Each number is 128 + 32 x the weight over its row's rms, rounded and kept within 0 to 255. Layers, rows and columns count from 0. The size above them is the row's rms in percent of the matrix's.

# layer 20 MLP up, 320x128, rms 0.152, rows 283-317, columns 0-63
size [100 103 104 112 106 101  99  98 100  96 108 100 106 104 105  99 105 101 102 105  96 100  95  95  96 101 103 102  95 107  99 107  88  97  92]
[[116  58 160 175 151 159 132 152 155 108 105 146 140 116  94 135  88  83 113  82 142 110  84 117 176 111 123 118 126 124 104 134  89 118 153 128 162 120  91 150 129  74 133 145 110 120  93 210 125 182 154 111 172 170 166 176 120  90 149 100 140 121 155 108]
 [196  72 158 121 114  85 161 121 105 120 130 119 162 162 176  81 125 118 126  88 111 114 142  99 161  91  76 113 139 183  80  66 107  99 151 163 161 128  99 148 141 100 152 109 122 137 121 136 104 121  84 142 161  87 126 107  98 157  79  79  79 106 137 139]
 [147 151 106 100 111 129 123 193 176  89  96 107 147 133  96 124 162 120  85 171 183 170 122 108  97 140 121 183 128 123 133 148 135 109  99  71 168 169  74 114 105 119 143 128 140 209 195 145  71 148 118 197 119 183 129 128  88 158 150  95  69  33 157 129]
 [145 166 108 122 191 142 150 155 157 129 111 153 124 169 161 158 151 101 115 143 186 112 134 154 100 145 132 135 123 128 161 116  85 114 131 157 156  86 131 126 160 201 102 115 148 141  64 140 171 190 181 171 124  65  78 124 134 104 133  80 125 116 137 117]
 [152 119 154 154 151 100 120 111 101 117 173  94 116 191 198 184 117 136 122 149 143  76 119 119 172 149 175 168 119  93 175 155 117 139 147  94 172 136  88 134 152 116 137 150 110 130 194 107 173 135 125 140 149 138 144 137  97 150 143 120 180 110 125  47]
 [193 110 135 136 179 191 130 175 121 121 214 123 151 118 135 143  76 103 132 156 142 121 133 160 188 137  94 147 143 169 176 117 135 125 143 138 118 116 112  97 104  85 126 114  93  91 151 107 136 118 117 175 137 127 137 120 160  93 157 105 134 157 151  77]
 [ 98 155  42 127 139 133  93 136  81  95 131 160 165 181 155 143 219  81 139 128 159 100 120 128 154 211 140 111 113 184  88 128 165 172  70 139 147 127 126  81 165 153 154 119  94  65 110 103  61 173 120 150  91 141 162 137 186 169 123 163 107 128 145 125]
 [176 160 153 135 116 116 131 150 118 105 131 173 134 111 161 157  98 129 100 106 157 146 162  93 169 162 113 187 112 190 125  84 114  58 136 121 111 101 165 112 114 125 146 171 138 165  93 147 118 136 138 106 167 137  90 141  99 116 155 169 118 111 115 144]
 [128 144 101 146  21 144 107 133 110 184  90 116 173  96  86 145 141 127 125 127 140 130 121 171 129 132 108 164 145  76 132  62 117 105 154  62 142 124 156 101 108  66 141  70 125 131 126 172  77 116  99 113 168 187 105 126 179 109 108 154  76 129 119 174]
 [ 76 157 131 105 128 128 163 155 157 118 113 125 129 162 120 127 151  79 142 149  55 116 101  58  93 150 134 136  60 174 124 114  79 134  91 117 178 114 136 201 118 153 138 139 145 131  96 128  96 133 105 145  81 176 103 115 135 119 154 114 177 142 145 187]
 [127  89 131 114 140 131 182  85 104  89 154  95 152  79 100 153 116  79 151 207 161 158 115  87 147  64 131 178 132 130 177 149 128 146 146 145 123  86 139 102 167 148  73 171 138 158 102 118 128 152 126 148 130 117  69 142  74 123 136 109 134 123 134 153]
 [129 116 135 107 138 158  88 147 152  90 121 121 139 135 119 101  36 130 167  95 120 110 165 163 105 103 124 164  24 181 102 153 174 134  96 123 147 150 142  57 119  92 118 168 146 138 112  94 158 155 112  91 150 160 151 172 129  99 151 137 117  98 151  78]
 [150  87 107 113 169 168 122  70 102 175 126  53  88 178 196 118 117  99 120 151 156 159 100 129 135 108 137 140  98 131 189 108 109  58 109 160 127 150  84 135  97 192 210 110 118 175 141 161 117 118 116 131 104 100 162 187  68  93  92 123  89 155 162 151]
 [ 95 193 140 179 127 115  69 196  98 103 150  95 103 155 157 102 114 140 146  96 109 156  90 147 141  99  97 148 108 103 109  73 102 145 148  30 125 151 168 135  92 147 108 162 164 120 165 130 123 145 144 215 174 127 133  93 159 158 109 203  90 141 177 150]
 [145 160 104  68 171  83 135 140 150 144 118 107 144 180 181 127 106 142 126 104 126 159 119 157  70  90 141 119 152 135 123 136 111 127 122 157 172 128 125 113 120 137 152  84 106 155  69 147  96 138 143 227  93 113 165 107 116 123 114 122  91 121 152 147]
 [123  92  82 156 168 133  91 157 142 166  84 135 176 122 144 149 101 163 135 187 141 146  55 136  73 118  96 180 115 150 122 104 130 138 150  83 136 132 181  93 200 153  44  78 147 103  97  95 146 119 147 126  78 139 130  95 132  95 119 139 113 132  95 156]
 [111 168 135 125 149 129 129 116 102 118 113 139 123 106 181  92  87 134  66 187 113 125 159 155 123  94 124 120 148 143 135 120 180  96 124 129 163 137 114 153 179 199 157 103 152 146 121  46 130 119  96 157  89 133 131 137 146 170 226 100 128 127 175 126]
 [ 65 134 137  93 143 113 123  83 122 154 128 103 185 222 118 130 111  63 105 160 110 142 122 127 173 101 171 137 149 135  86 113  61 134 106  74 146  53  96 139 108  72 174 137 142 212  90 114  85 128 105 126 161  94 136  99 127 124 112 153 128 118 134 108]
 [122 174  83  69 111 137  95 143 141 133 193 109 147 126 144  53 140  86  59 112 108 133  98 113 194 125 162 113 147 132 115 119 161 168 153 134 132 138 171 116 123 127 190  39 143 145 150  96 134 136 125 101 119 151  85 116 128 144 182 108  99 107 160 144]
 [107  64 136 185 155 154 117 148 107 101 149 177  96 140 213 202 138 137 122 129 102 115 120 127 152 158  76  92 121 156  77 164 189 101 121 114  89 142 148 172 122  88 146 160 154 113 132 159  76 136 128 155  83 121 140  89  87 165 118 168 132 166 113 179]
 [113 156 137 107 141 192 132 155 146 124 117 127  89  54 120 119 102 110  98 117 147 152  96  94 109 109 166 112 117 107 199 154  95 101  76 103 123  98 140 164 108  45 117  49 201 154 124 115 130 139 145 122  83 132  95 140 126 161 117 149  67  91 132 100]
 [102 112 156 102 125 116 159  83 182 131 151 157  91 165 135 102 152  73 135  73 128 165 107 185  83 134 105 145 141  54  82 103  82 129 132 133 146 117 118 174 139  86  94  94 130 136 156 136 104 119 120  74 128 146 127  98 100 163 108 105 192  93 137 140]
 [111 169 159 127 105  99  91 139 112  42 152 132 102 156 188 105 175  71  87 168 107 107 189 141 125 158 134 171 142 112 126 110  99  88  86 113 161 109  96 127 189 111 169 150 127 115 149 181 153 110 131 105  98 154 150 154 155 124  91  94  80 166 188 136]
 [ 97 147 118 128  98 115  87 135 114 134  98 119 144  94 119 106 157  91 108  73  94 105 193 102  98 128 135 115 123  77  67 127 128 119  90 119 186 118 141 163 121 130 190 112  98 153 129  97 124  96  72 236 116 165 103 148 147 115 110 175 171 185  93 159]
 [187 121 164 150 117 122 110 150 172 121 118  96 126 163 162 144 129 151 112 183 108  37  98 105 162 154 150 148 101 130 157 114 113 141 161 211 132 122 141 128 169  98 134  82 133 135 128 189 169 154 124 171 119 158 142 153 144  69 102 138 205 123 115 141]
 [158 155  89 131 142 188 118  69 127 115 100 136 140 168 115 126 159 140 114  91 104 187  77  95 102  69 202 161 108 134  94 136 147 107 116  99 187 155 150 171 183  71 117  94 164 150 120 128 140  64 120  85 164 104  85 180 153  93 128  97 125 129  94  89]
 [ 53 131 145 161 126 117 134 109 100 183 157 122 168 121 115 119 152 142 106 141 101 155  81 114 173 142  69  97 196  96  81 122 142 112 139 138 171  86 147  55 210 136  94 165  89 168 142 164 152 145 124 185 122  72 146 110 105 128 141 126 149 121 108 164]
 [ 78 125 103 115 176 139 118 115  99 145 205  96 125 184 123 133 136 167  89 145 125 176 116 151 118  92 143  96 183 206 128 154 162 128 134 145 124 112 177 165 112 141 138 199 145  99 180 111 161  65 138 169 172 142 197 164 127 156  95 131  94 116  79 174]
 [ 91 129 160 164 118 132  40 172  98 151 103 149 139 109 114 124 150 101 149 111 108 106  96  53 217  87 135 121 194 134 201 126 116 157 128 138 120 146 177 114  87  95 110  91 163 134 182  94 169 150 170 132 107 152  97 120 102 108 154 118  96 129 123  88]
 [129 163 109 138 118 136 186 140 144 160 141 105 129 100 124 117 132  96  75 130  85 146  45 151 152  81 135 121 145 140 133  28 141  99 107 129 107 158 128 178 113  90 136 144 153 164 145 160 158 129 142 173 146 104 157 135 121 109 100 100 172 107 114 145]
 [145 170 178 151 143 145 140 111 138 110 184 145 138 115 142 136 106 125 134  98 134  92 188 161 130 165 131 104  90 148 167 177 147 131 164 191 123 121 128 207 176 144 197 143 152 150 106 129 102 126 104 161 128  90  68 119  81  45  89 129  90 126 116  70]
 [105 113 178 130 108  93 132 119  86  93 137 113 100  91 147 179 107 196 120  97  99 110 141 122 178 158  67 157 142 149 179 135 124 125  97  77  73 113 150 134 152 213  92 166 190  96 131 121 174 170 111 114 116 147 146 134 161 101 122 143 163 131 160 103]
 [130 167 154 176 125 126  51  91 134 120 139  68 120  78 118 125  85 150 122 137 124 134 141 173  99 114 122 164 107 123 128 136  74  98 151  73 118 159 144 116 102 144 117 121 189  81  89 120 132 154 190  90 104  71 154 106 139 177  79  83 125 153 145 122]
 [134 120 117 114 116 108 194 139 122 172 188 121 119 153 127 101  74 150 125 174  83 116 100 131 125  68 103  67 119 150 147 123 151 176  85 147 112 166 121 135 141 102  78 160 130 141 122 112 167 134 101 127  93  80 156 178 116 161 142 135 151 114  80 108]
 [ 59 147  98 103  96  83 128 161 115  94 212 110 154 141 109  77  95  75  68 101  96 132 110 110 111 117  90  93  71  67 126 126  38 114  77 100 116 128 164 109 109 151 159  74 146 153  95 123 105 190  93 138  91 183 126 178  96  83 150 155 114 141 162 101]]
# layer 20 MLP down (transposed), 320x128, rms 0.146, rows 283-317, columns 0-63
size [ 99 102 110 106 108  98  96 101 100  97 103  97  97 109 102 100  99  97 103  99  99  99  96  95  94  98  97  96  96 107  96 109  90  98  98]
[[101 152 103 156  86 100 107 120 132 171 216 172 170 180 135 107 158 171 142 105 182 173 147 150  87 115 103 141 157 134 121  43 155 184 104 168  71  71 122 125 113  94 116 114 152 139 159 152 155 113 155 167  75 153 150  90  88 124 182 118 134 122 146  99]
 [103 168 143 105 191 115 151 163 133 148 176  66 116  74  91 175 133 129 118  63 108 125 114  94 111  87 115 137 155 117 129 196 125 151 138 151  92 163 167  92 131 106 120 111 108 149 123 107 140 152 117 135 168 109 158 148 113  88 146 130 157 108 163 106]
 [ 96 164  94  96 167 153 163 130 122 152  95 123 126 106 111  94 105  98 155  98 113 150  86 126  89 198  95  77 169 119  83 102 123 135  39 141  97 102 157 109  97 117 107 156 111  78  52 168 127 115 162  99  80  77 110 154 146 131 184 107 122 145 120 155]
 [124  97 120 122 162 142 192 111 117 109 117 139 108 107 117 173 100 151 134 140 156 114 172 198 139 117 146  90 102 146 154  41 107 147 116 126 124  94 136 194 154 100 110 184 136 142 123 114 139 117 118 146 103 176  96 120 154  67 147 130 123  59 123  88]
 [107  96 174 136  87  87 125 121 144 106  90 157 137 155 166 132 126 181 112  84 124 142 151 126 126 105 103 183 153  73 115 147 177 124 162 141 141  96 139 129  90 133 146 159 102  75 121 126 132 123 138 168 193  99 108 181 145 133  99 164 109 174 161 178]
 [156 112 150 100 103  58 150 190  79  92 144 128 101 132 134 140 141 131 136 164 166 125 111 117 158  96 172 106 118  92 122 170 152 132 143 130  94 108 101 198 158 145 176 152 101 167 109 128 129 112 158 126 172  99 139 167 121 166 147 116  35 145 144 137]
 [165 160 128 125 117 146 109 215 155  73 142 120 117  98 168  85 131 134 207 124 138 159 142 152 132 157 110 111 113  95 149 132 165 114  68 143 129  90 110 130 109  83 128 157 161 131 115 115 108 171 170 109 143 147  97 109 171 100 214  95 120 137 166  87]
 [130 161 151 150 162 104 104  96 107 151 140 119 182  96 130 115  88 114 115  67 153 131 136 154 151 136 142  96 136  44 153 112 123 118  36 110 156 128 135  89 158 154 164 120 167 124 173  76 197 146 183  81  93 146 147 123 154 112  61 135  99 142 103 147]
 [141 180 127 149  20 123 126 152 112 172  63 116 117 196 113 160  74 186  76  68 124 138 203 119 116 105  69  87 131 139 104  57  97 133 107 180 103 143 145 138  88 143 165 137 122  95 148  85 148 131 112 131  91 142 180 118 108 135 118 144 182 139 193 166]
 [163 135 159 112 164 157 109 129 176 154 152 130  81  85 128  54 139 193  94 126 148 127  96 146 128 186 113 153  92  86 115 122 156 147 209 139 210 143  89 102 117 167 113 108  79 133 177 160 126 109 191 179 115  86 128 100 127 102 164  53 125 136 156 126]
 [132 168 114 138 133 111 104  90 178 110 126 152 153  75 135 114 149 134  52 140 149 152 134 150 132 126  62 101 126 168 134 157 157 118 204 165 130 164 136 110 127 123 129 163 169  72 139  89 135 126  83 200 142 120 115  96 214 126  69 138  97 167 115 159]
 [181 134 128  88 148  80 126 132 143 104 131  94 105 120  98 195  99 127 120 165 144 151 101 155 148 117 103 171 102 143 102 142 208 130 174 110  80 118 143 138 128 197  72  65 120 112 134 137  76  82 115 141 128  91 146 158 136 130 141 159 141  98 134 125]
 [146 131 105 141 149 149 128 137 114  57 114  79  70 186 125 162  75 108 113 110 120 128 101 156 120 123 127 113 151 124 140 142 119 121  15 128 122 147  53 102 135 107 195 148 133 134 105 100 166 121  68 125 156  79 106 115  98 112 155 131  82 187 159 163]
 [ 61 162 109  79 140  78 127  92  79 142 114 195 121 144  91 103 113 171  95 155 144 114  97 132 159  88  90 143 132 125 127 175 137  63  63  97 117 115 142 115 112 147  78 169 171  94 123  97 147  83 162  75  81 202 111 113  67  82 143 124 129 107 108 173]
 [157 135 109 130  78  55 123 139 183 119  71 113  99 147 142  98 143 134 148  37 152  94 133 133 136 172 175 170 179 119 106 145 133 135 133 136  99 154 126 158 105 148 142 127 141 156 135 113 118 114 145 141 155 202  85 122  97 130 105 122 106  40 167 181]
 [164  65 126 105 131 155  29  94 134 149 145 157 141 144 130  99 123 154 125 172  75 103 160 126 138 172 185 137 137 118 179  81  61  91 149 111 140 124 124 143 161 178  98 180 108 183 101 130 124  85  56 104  78 148 143 131 113  85  92 154 127 125 138  67]
 [ 87 133 136 146 120 135 186 183  94 178 220  73 126 106 117 147 127  88 115 173 169 126 104 175 117 203 133  98 150  70  68 111  80 105  92 143 173 153 122 154 140 115 113 137  89  90  80 119  96 167  43 105 144  85 108 158  99 154 141  87 130 137 131 171]
 [145 170 159 115 101 176  99  86 144 197 126 109 128  36 111 122 104  75 133  81 101 126 107 150 136 118 139 131 135 142  99 141 108 121 139 104 167 132  83  56  75  78 160 165 104 164 144 137 195  96  79 152  83 119 146 123 145 117 131  71 101 124 102 138]
 [100 105 152 141 143 108 189 106 157 126 139 139 160 131 112 164 115 100 170 148 165  99 122 124 106 108  71 140 119 187  91 107 148  97 139 144 149 112 142  91 143  97 158 167 125 151  92 158 117 155 144 108 112  83 182 110 129  67 101  85 111 133 201 127]
 [129 120 112 159  59  99 154  96 152 116 156 137  96  99 150 114 157 118 116 170 144 107 105  94  92 132 149 181 232 147 124 148 105 138 170 155 113 113 134  98 106 125 171 117  93 129 143 147 115 218 128  74 101 117 141 168 177 122 161 161  88 106 133 121]
 [141  93  81 134 129 153 135  82 146  97 109  96  66 159 123  61 127 107 182 145 127  80 102 141 124 112 117 138 112 120 100  41 125  61   0 114 138 101  95 153 125 113 140 146 120 144 188 171 122 147 125 140 103 113 136 106  98 171 114 131  73 110 173 114]
 [188  87 155 113 156 169 125 122 144  76 127 137  95  93 114 164 121 116 119 113 179 136 175 163  98 110 199  95  64 142 115 141  93 137  98 102 146  72  95 162 156 114  80 124 103 118 134 156 116 141 138  74 126 196  60 144 125  86 150 117 107 160   6 146]
 [157  77 108 103 136 109 156 124 146 200 133 149 107 140 199 162 173 148 151 139 112 123 119 200 179 113  37  88 131 135 174 131 213 109  62 166  88  32 169 123 117 131  98 154 135 140 130 122  66 136 184 143 104 175 140 156 148 155 147 152 132 134 145 144]
 [121 142 128 131 103 112 126  89 147  38 139  37 154 166 145 111 120 189 116 137 127  98  82 130 103 137 125 127 189 145 233 140 164 148 138  63  89 174 129 155 113 134 153 105 156 117 118 120 135 140  94 151  93 198 104 136  82 124 168 132 143 119 186 119]
 [137 135 128 150  46 151 144 115  97 108  94 118 153 127 145 140 160 137 104 165  84 102  91  99 111  93 140 182 125  87 175 130 102  92 191 120 125 149 133 139 122 158 116 135 165 123 108 105 158  80 119 128 152  94  99  81 125 138 148 178 129 117 112 175]
 [ 79 118 116 155 103 113  52 150 131  88 117 117 178  52  97 129 136 157 157 164 132 109 130 119  93 160 134 145 101 129 105  76 160 114 122 140 149 206 133 118 203  85 125 111 180 103 162 231 114 157 160  96 186 131 115 105 128 139 104 139  90 180 119 108]
 [ 71  89 133 151  76 138  74 176  93 157  91  79 119 123  83 146 168 156  89 131 122  47 141 137 164 107 189 132 106  78 115 122 169 124 211 131  78 164 173 202 106 142 105 185  96  83  91 129 135  93 134 117 131 140  90 131 151  59 142 138  96 178 118  94]
 [200 127 144 111 118 140 184 104 189  94  63 111 132  77 100 159 120 149  85 104 125 112 164 151 128  68 112  99  82  91 124 129 166 119  88 152 173  96 132  87 114 130 106 129 167  69 133  57 115 193  58 122 147 115  85 201 140  97  80 112 106 171 149 116]
 [108 124  80 100 123 116 122 157 110 207 113 148 139  71 135 132 122 153 200  99  84 160  95  71 150 167 171  99 122 118 161 103 104 150 150 166 138 143 131 129  90 169 120 112 117 135  90 157 123 163 146 125 174 179 143 155 142 158  97 195 164 128 157 130]
 [ 85 123 111 186 153 134  87 123 146 123 104 141 132  90 119 144 118  77 115 120 131  75 111 182  91 133 175 195 117 166 106 165 138 135  19 160 178 146 154 147 105 144 150 128 111 117 133 137 105 118  94 111 125 171 123 114 161  30 160 140 160 105 164 119]
 [165 119 114 128 190  80 145 132 101 100  89 142 141 179 119 114 149  84 141 145 163 117  81 124 140 133 144 116 107  96  57  80 123  89 177 167 124 120 116 132  98 121 118 112  97 157 155 147  98 120 118 160 131 137 172 129  87 153 138 204 143 147 124  87]
 [142 119 111 130 172 140 165 137 131 140  74 100 184 163 152 149  97 154 153 122 152 173 136 111 101 163  84 124 112 129 173 112 191 133 190  69 156 124 115  73 117 145  90 129 104 106  56  96 122 112 119 128 152  96 101 137 124 148 137 102 134 153 166 137]
 [ 55 111 136 154 112 126 138 126 150  97 187 120 134 129 185  81 141 132  90 196 129 112 146  73 163 100  66 166 184  87 136 131 185  82 132 118 134 159 126 127  81  90 139  81 108  39 102 103  98 140 149 101 121 182 128 187 168  86 112 138  79 177  89 136]
 [137 135 139 211 132  80 182 152 121 166 107 154 123 106 137 102 120 144 157 134 125 187 120 113 129 122 160 185 137  98 180  99 173 133 204 183 142 130 141 202 133 159 168 153 138  58 131 100 114 117 113 158 105 122 143  86 118 112  83 116 122 123 131  99]
 [104 143 115 138 173 157  74 113 145 146  24 151  57 122 134 110  90 121 135 127 110 140 104 115  88  80  46 110 136 130  98 147  89 121  50 100  63 146 160  96 108 152 144 114 160 177  87  89  88 141 176  98 136 169 115 116  49 132 106 171 146 152 103 135]]
# layer 20 MLP gate, 320x128, rms 0.153, rows 284-318, columns 0-63
size [105 101 106 110 102  99 104  99 103 101  95 103  95 104  95 106  97 102 103  99  98  91 101  87 108  96  93 105  99 109  97  89 103  95  98]
[[151  99 169 140  30 132 184 127 149 134 122  96  68 117 156 113 102 137 128 119 139 144 123  96 184 121 134 118 136 118 131  37 183  83 118 154 119 147 104 129  60 174 108  88 135 141  91 160  76 134  74  91 151 149 122  79 168 145 156 120 121 143 175 117]
 [ 81 184 135 175 124  93 160 122 104 134 139 129 199 121 111  94 129 138 188 140 118 145  96 175 163 146 157 206  97 150 110 144 126  98  74  61 158 167 141 143 153 153 156 121 154  95  93 109  94 127  99 122 124 154 155  83 127 138  77 155 114 127  95 125]
 [112 130 155 128 135 130 154 195 123 123 153 100 135 131 135 105 120 145  93 131 119 114 147  78 179 155 145 135 161 109 122 100  63 115 130 127 115 148  90 151 116 112 111 109  91 153 128 145 141  61  74 221 118 150 176  93 148 104 135  77 105  99 156 139]
 [151 132  65 106  91 148 173  96 121 123 136 166 163 108  74 146 136 118 191  64 157 165 166 112 155 153  88 198  78 157 162 163  86 112 142  95 108 156 142  99 173 138  73 143  99 119 131 104 122 120 129 160  67 119 152 117 127 152 119 116 174 128  82  74]
 [175 151  94 188 125  50 134 165  99 133 140 151 165 102  94 132 147 130 146 142 154 137  91 129 144 130  93 139 109 184  97 139 182 144 111  95 107 171 129 105 160 123  90 114  68 131  73 115 150 104 128 172  60 146 141 141 215 124 144 153 150 153 154  97]
 [115 155 123 164 169 114  89 157 133 147 129 150 121 162 132 127 122 124 148 167 106  82 133 114  73 109 130 122 112 110 178 189 142 112  16 119 143 155 116  66 146 155 208 103 163 106 196 122 104 154 147 121 191 132 136 200 108 140 137 190  93 172 147 133]
 [142 107  73 125 120 114 158  87 153 146 124 130 141 153 118 120 127  59 105 143  87 154 143 104 119 137 173 156 201 140 105 195  94 134  80  88 113 155  95  80  94 114 134 138 106 178 115  89  68 106 109 136 106 165 140 154  89 156 160 142  87 148 131 133]
 [111 157  87 158 149 167 137 115 125 142  82 159 188  99 119 113 119 140 123  44 105 166 124 114 126 135 147 110 140 121 125 119 149 105 106 152 180 134  94 146 150 133 113 165 107  84 174 130  56 107 152 110  72 115  76 118  68 126  34 105 142  97 158 111]
 [ 89 138 125 155  96 118 167  85 109 107 148 149 163  95 140 132 135 134 106 186  93 121 119 160 126 172 141 161 108 121 123 155 153 167 136 133  82 129  91 169 127 190 141 124 100  80 127  47 107 158 114 168  83 109  84 129 119 177 177 134 165 171 150 181]
 [132 152 109 134 124 159  90 187 104  87 138 136 161 158 142 149 160 174  90  94 168 144 138 148 131 227 104 114 152 138 125 142 108 180  82  72 113 118 148 127 116 139 124 126 100 162 193 164 142 173 143 190 167 169 145 133 127 107 149 171 105 134 171 117]
 [ 83 134 172 151 148 141 128  92 128  86  75  80 118 115 112 134 128  87 166 148 104 143  88 151 146 133  72  98  99 149 181 161 167 124 105  80 119 100  86  46 160 104 115 144  68 105 143 148 123 161  99 121 112 118  97 114 133 109 112 137  87 115  29  93]
 [151 127 119 105  94 117 148 156 166 151 142 223 135 154  95  81  71 125 113 161 159 111 141 182 130 139 141 129  63  75  97 112  88 170  92 133 131 109 143 164 106  68 141 146 185 131 127 113 157 139 116 139 113 145 117  94 187 113 176 117 182  70  77 123]
 [127 108  90 131 126 198 119 114 119  62 111  89 102 148 130 150 122 119 111 127 154 175 169 140 140 172  52 140 116 105 156 136  95 109 105 137 147 170 141 102 111 185  77 130 106 104  93  79  87 112 173 216 188 125 162 107 143 133 164  98 101 116 155 122]
 [100 200  97 135 105 135 116 120 176 148 115 148 145 187 163 114  84  63 129  68 101  76 123  89 106  92  85 206 145 110 104 144 148 125 165 164 178 149 101 134 106 163 134 121  96 164 129 104 156  81 115 122 147 133 173 143 163 116 165 135 131 167 122  99]
 [108 145 131 117 158 124 154 106 160 183  76  80 150 129 151 139 143  99 179 147  78 122 151 112 117  64 119 129  57  93  96 107 125 136 111 142 143 125 142 191 138 135 142  93 116 126  92 170 150 121 110  59 136 139  98  80 158 165  69  61 150 164 137 189]
 [149 101  98  90  90 160  45 199 111 140 167 115 106 122 119 114  85 109 161 131 123 122 130 161 156 140 126 186 141 153  87 101  96 210 128 143  90 144 143 145  88 104 118 110 136 118 133 154 172 120 145 137 137 181 118 124 124  59 119  83 153 115 129  76]
 [153 119  83 157  97 121 139 144 135 138 103 147  98  50  89  88 141 158  83 171 150 102 142 133 105 110 152 177  82  89 137  94 170 164 106 167 134 208 159 168 114 120  56  87 163 144 169 157  85 193 147 182  57 174 138  95 162 110 139 108 165 112 151 140]
 [148  89 145  95  85 116 138 126 107 161  92 120 138 172 123  79 187 141  96  85 109  44 100  64  57 155  77 139 142 127 140 143 112 112 110 134  94  94 119  81  94  50 126 100 129  80  81  99 127 118 109 155  83 105 133 132 110 117  73 127 135 162 110 134]
 [131  89 107  56  98  91 110 144 148 133 132 119 148 141  80  52 111 112 114  57 205 124 112 144 236 115 150 136 129  74 145 148 127 135 115 119 170 127  89 108 115 101 126  70 113  72 138  83 172 112  96 102 119 171 156 151 140 144 152  84 107  94 121 191]
 [142  98  43 134 120 103 106  79 156 101 148 128  96 133 164 104  54  96 205 163 139  68 120 145 120 123 143 174 164 100 144  84 144 163 125 117 229 107 185 143 138 112 126 118  83 129 130 100  89 112 124 115 104 140 123 115 109 102 172 128 153 172 107 100]
 [133  31  42 152  81 167 102 125 109 155  82 132 114 190 212 170 162  66 155 119 157 192 134 110  82 107  59 132 101 138 107 144  89 154 113 125 119 118  74 114 148 147  98 116 196  75  91 175  87  96 151  98  95 119  79 139  89 121  99 101 165 128 102 141]
 [114 155  78 135 142 168 117 126  83 106 117 128  77 212  88 185 207 147 162 160 135 141 155 132 152  89 118  55 119  90 130 124 171 140  95 111 124 128 137 115  86 133 158 119 147 105 181 120 100 184 155 137 100  76 160  74 134 171 160 126 102  91 137 120]
 [116 134 138  47 120 145 112 140 146 117  92 104 129  74  56 120  81 158  89 103 168 124 113  88 121  42 144 103 161 129 214 134 151 119 184 106 119 138 100 143 115 179 135 149  57 187 135  89 103  91 100 156 150 131 128 148 100 106 149 177 138 129 137 118]
 [122 150 127 230 151 125  96  51 101 147 126 142 133 113 173 172 165 123 114 183 138 106 152  96 169 109 125  88  79 131  81 146  79 201 157 158 100 174 107 151 144 101 133 123 120 145 115 128  78 137 122 121  88 110 101  98 127 138 161  50 201 117 157 137]
 [154  46 121 152 129 119 107 144 106 162 131 114 153 147 109 143 107  74 152 166 104 108 118  53  78 136  23 185  77 107 175  92 159 133 157 155 130  78 129 115  59 132 142 145  99 136 136 101 140 122 146 153  91 153  99 131 159 141 162 129 118  60  60 100]
 [ 87  84 144 118 117 164 145 117 164 153 149 115  49 134 169 155 139 149 128 149 103 132 102 138 128 140 103  95 131  86 115  54  89 179  93  96 175 135 143 184 120 100 136 179 100  99 105 103 119 116 109 144 226  96 140 101 118 144  93 135 103 113 173 140]
 [104 124 172 160 164 138 137 149 157 140  99 122 176  77 159 142 128 137 179 134 119 183 120  99  67 143 145 116 170  71 146 104  74 104  96 176 153 134 102  71 168  60 164  74  80 125  95 111  61 149 163 148 131 155 146 117 122  54  91 141 128 104 144 151]
 [122 183 164 128  54 165 147  93 204 146 206 151 135  54 116 151 123 131 106  98 121 140 152 119  84 122 117 117 119 112 108 138  78 114 119 105 107 153 115  81 141  85 145 180 180 110 189 116 128 146  89 114 154  93 103 149 177 117 115 174 116 153 176 118]
 [121 118 169 187  78 133 110  36 139  80  81  70 128 146 179 117  82 180 127 150 126 109 124 131 121 187 150 180 120 130 138 165 113 116 144 139 100  72 153 155 120 113  73 138 155 105 134 163 118 124  98 141 187 126 117 106 126 149 172  71 144 110  93  92]
 [154 159 185 113 169  86 134  91 136 135 115 187  99 118  94 133 107 102 124  96 190 142 130 152 129 109 153 117 133 142 153 154  45 141  96 124 154 119  96 121  77 142 149  62 135 105 162 133 153  92  97 173 170 156 186 104 119 146 155  90 143 127 105 233]
 [132 102 144 144 168 113 125 129 126 139 107 177 156  92 157 170  82 159 151 134  83 140  84 185 114 123 124 111 172  99 172 102  98 120 121 126 146 202  59 115 106 147 133  63 129 178 122 138 121 114 111 183 111 124 131 106  57  82 114 127 108 176  82  70]
 [168 102 177 125  85  89 151 112 109 119 127 106 104 161  96 117 121 121 113 119 153  51 119  96 168  99 156 132  81 168 117 111 141 145 103 183 129 147 129 137 128  94  92 113  79 122  67  88 145 154 125 147 127 156 120 180 130  28 154 151  99 108  95 137]
 [125 151 120 158  94 127 113 136 147 128  96 137 152 116 170 228 192 126 105  94 176 149 206 128 140 123 154 168 143  98 159 146  87 104  65 123  69 142 119  70 102  85 200 126 161 154 160 126 129 135 143 156 180 112 138  92 130 153  71  99  87 143 121 123]
 [109 167 117  74 157 160  77 140 134 118 151 142  94 168 178 140  69 140 149 134  61 142 127 178 132 125  79 116 145 159 151  58 143 129 114 129  47 153 141  75  41  98 151 103  92  54 111 117 136 176 183  98 118 123 135 107 129  63 152 187 143 145 108 112]
 [175 109 102 160 154 151 102 122 138  88 123 168 103 201  74 170 127 182 128 109 145 139 119 185 142 188 126 114 128 162  82 132  70 140 104 162 119 104 109 117 122 158 144 140 139 125 117 116  77 168  60 109 170  51 146 183 120 171 119 110 147 184 151 120]]